Each number is 128 + 24 x the weight over its row's rms, rounded and kept within 0 to 255. Layers, rows and columns count from 0. Numbers have three digits each. The size before them is the row's rms in percent of the matrix's.

# down: layer 7 MLP down (transposed), 1792x448, rms 0.0405, rows 1451-1456, columns 224-447
# up: layer 7 MLP up, 1792x448, rms 0.0764, rows 1452-1457, columns 224-447
down1451 092:131152138104145133058171117124122106122154124130127138107154135088166125176123087128147084091157110089076161128162116129116114110151188152105084106076142124110138149116142119168102124112149094161168080098138163114158117127171155143089134125090157148118135096133140120153107137131138186121154160144096145144107075126143112145113144110171194169125124144100102124129100135138136137097106102115104142183118084114115099171150152141134117131103139135126134105130157097132105104115153097166106148115147127122098144121121156143115163166119172161119132132147117149112122102150096130099113138138138146124114136125105132107126142089142163147138152073064078071115119112163132136095140
up1452 101:153138141183118147144120126140161133144101112122125113139153093133167147129110128137096131165138132161087123193072162148159096082092134151081151130103123172115084122135122146123146143140114089147130162138161128099153152113166140162130099131171116164115121123109114110168179109108118148096107108120100133107175133154048099132115115090115094117077181086133170082164153065119134123116139128103175146117112117078120164146128087141102121086137128131147076130098094119133136117141142172132121127130138114139142145121146127103135142132062099114120121132137117111140118121160135096167115130163109135149086161151102130138126112133150084109153131167111142115095191130113123120133146
down1452 096:170142132125119149123142133138123173118093124148132100099160161151106070130114185135119133141076114106142106128157137164131154116137144132136117104140103125112141121142137153101133061165141157125116112143123126149103127140119148143131129089139117142123129130125168135138114110164127180150134117136102119120145065110121125132108145160099174143108094147122115113113109134129120101103135120118118135152081154103096139135149135123080066146114126127082125143178069120149147148098087104123158108112117166118149148150121153131102148116111110158101123159149157103151137086120128119097152129079138108104136156119150130149146056120132142129146115102093106078150143177118144099127128
up1453 088:140127152090150066118108109098131162091144136142128122080127173122121119106140163119132132114143104144131094143140139086047136117124115182131135109147112127141132135121152127144165104118172107100187123154182142102140144115120104174153121161129164136085127147138141164153112147173150077115107180115157080130139109157112128132151153096120150117102118146095139109137108097127118132131122130122138104106152124133154125121096114146111110172142076154135115123119172130115132150103117098126109119111093130116172109136120155091127149119135114130183143154150091131071140118167119126119124140114126134103129113168140106129151116135124137117092130113135109153068131127141134116118119
down1453 087:106133155115145110088165127095123149136142147129136065126130129136060150155092161142118143125155115133126106141083120119131144126112158110142081128162143136119154162071127082109125127111133172174142125153142122142103135134143139124105143177127128126115101118114097144094124112144137121121112148080137156110103140119105152177148150153114141107145063154184103158156134142157159110133125124136140145125128086197107099131145147139118161124115157164139124136091101157119153134086143128096148152161145110149114119131151093134132109144112115151087099126172114128151101093093145136154126138170151136143156087111137108144175118128160154157122141138158109137119131113104137085116113
up1454 116:135117121120140115164157163110108124112136146122120131139114118114108119120139095117136075154148116097122101116123122099110095108108138123083128137163139123145160044128159114132155144096092130124088143137150125126086135109129109164094102139105179143169116126112090126114092099109092134101139127096115134127118125129122101136176131133146116089146092144138095119097130165101123141110133117148173141107159127118148124119136144172095089158122134165158118116166124159153135147099140102140110092114119147177102159152136168147080138116146119131089146118157143101133112164119101136125095161140168138139123067151125128111105118090143126140182138120148151142124090118098114127079161
down1454 120:141154067111131135129147143123107137154131092137140094149133121166136108130083119154127126130092165128128136164125165165133180126113127141116135132108132176125124126155151156127115120127128152094139124108122117118150109146131099151147091121148136141114162110145139126137122158151117132120096140105122098123146138190195161135094103126081124120161144104108104106138110101102135073158106128104127096117125116159120107126124114120157165139150111112144109120080133121147123127133167121150118164162160155155147127080121118098148129172130094158118064077100128158118115127140148101131114131120131071105186102102144105096132160161121117137113146104138120150115145134155141167142162
up1455 098:126138119131070148121090139098085118125116099133146155131157161164066121183108083126093122151089132129108158146141146106133134084144166091094092135144171128092156115135139135123140130127112143144127131097142143119183140108125189108130126102168094123157073138114116102148164129167107149116111140124113130127096101120117120151119144142111139122111083122158119144138122104113125150094106135150148151149094118138112144143124098106114105134131148135143121130095116150150191121173155110108101188123099108119127121158139108092158148134133118148096123153140122108129112163168131115149154126129113138130130121117127169122112150120135111087132130089084120104133100123097148140158125
down1455 108:110140103180147138084134159128141143131119159139097140137123119144142158147145157134110103113106129117151139089115137122151117139154100141147111118145069147088133133169120117126137106125119128160144151130092159167094107125131107123115132135146138163128115176133111141164109125116174130158169079103145129118156142169132167091153106097110139123098152132087150148130120139129109118115154101118137115130147117142136122127107109140122145139110157141121155133155127101125134135103192081130125104103132152159134113125110154127155126134123082107125124119123108122110123117134107099078159092140116120149092166145132118169091148104120127137110152159150148187157115135144112123101120
up1456 096:179100157124140100088130115139197129096152158127145138115083131114135127141121117106157174184096146124156100132118132089132109109152148149086164122130149151133113141143086147159139120138103128105155134095155122093129064085134120156116104139161108129132094158133138151146155118108092139130147121125132125110154094115110086165165107128162121165083157101131139082129098090161135094085093141111117107128125128120145125131119082104117089086203160135089148123148159136135096087123140172100121104100145163105116127136075147086112105099160119108162159184095071127136131145174101144143138149157094132134142092107088106151125130119134151103127098143179099118114095094121127095103147
down1456 096:165125108120102117094166110141098101115144095158124120141132134120144134136140127138105126135151132101107108155102116166114145105139100130144124143133114107129153127110156128117162094171124129154103101144156167167162147119115160084112150102120126132105129122110118131150138104133143155132157112115133089155094139108121144131184168136105139092158151109127127148089153134082110113143117150149131137096116145155115142141148142127175122143077103155170118143110146135149119138138167096126145078138151098158144103020154129122091125144146095176094103112128096127138128129132103137140110122098138123115116104126168088105165127102151166118153162109128139123108108099123120124102122
up1457 105:111121159128115099137135105144159133154141143140141142122138077139136112109064114094117117173117115126120153100177114158081159096168154121130088151131137115138108123117116144130127155098130119133138141158163169140126102125146148136138118120142148119091150136147150119157170135163089180137132104121122117135113106109134128107080125173112114148099125122158124162138156115133126196108111115169098130097113145124123129178100134118127120134102181147119102136120101092138131109147153169119127133110098136136211138101132083125080129127149113126143074104127093087120117125159104068145111140134134151146112099112154117128106077133144112105108134125129145135145120138146115146133091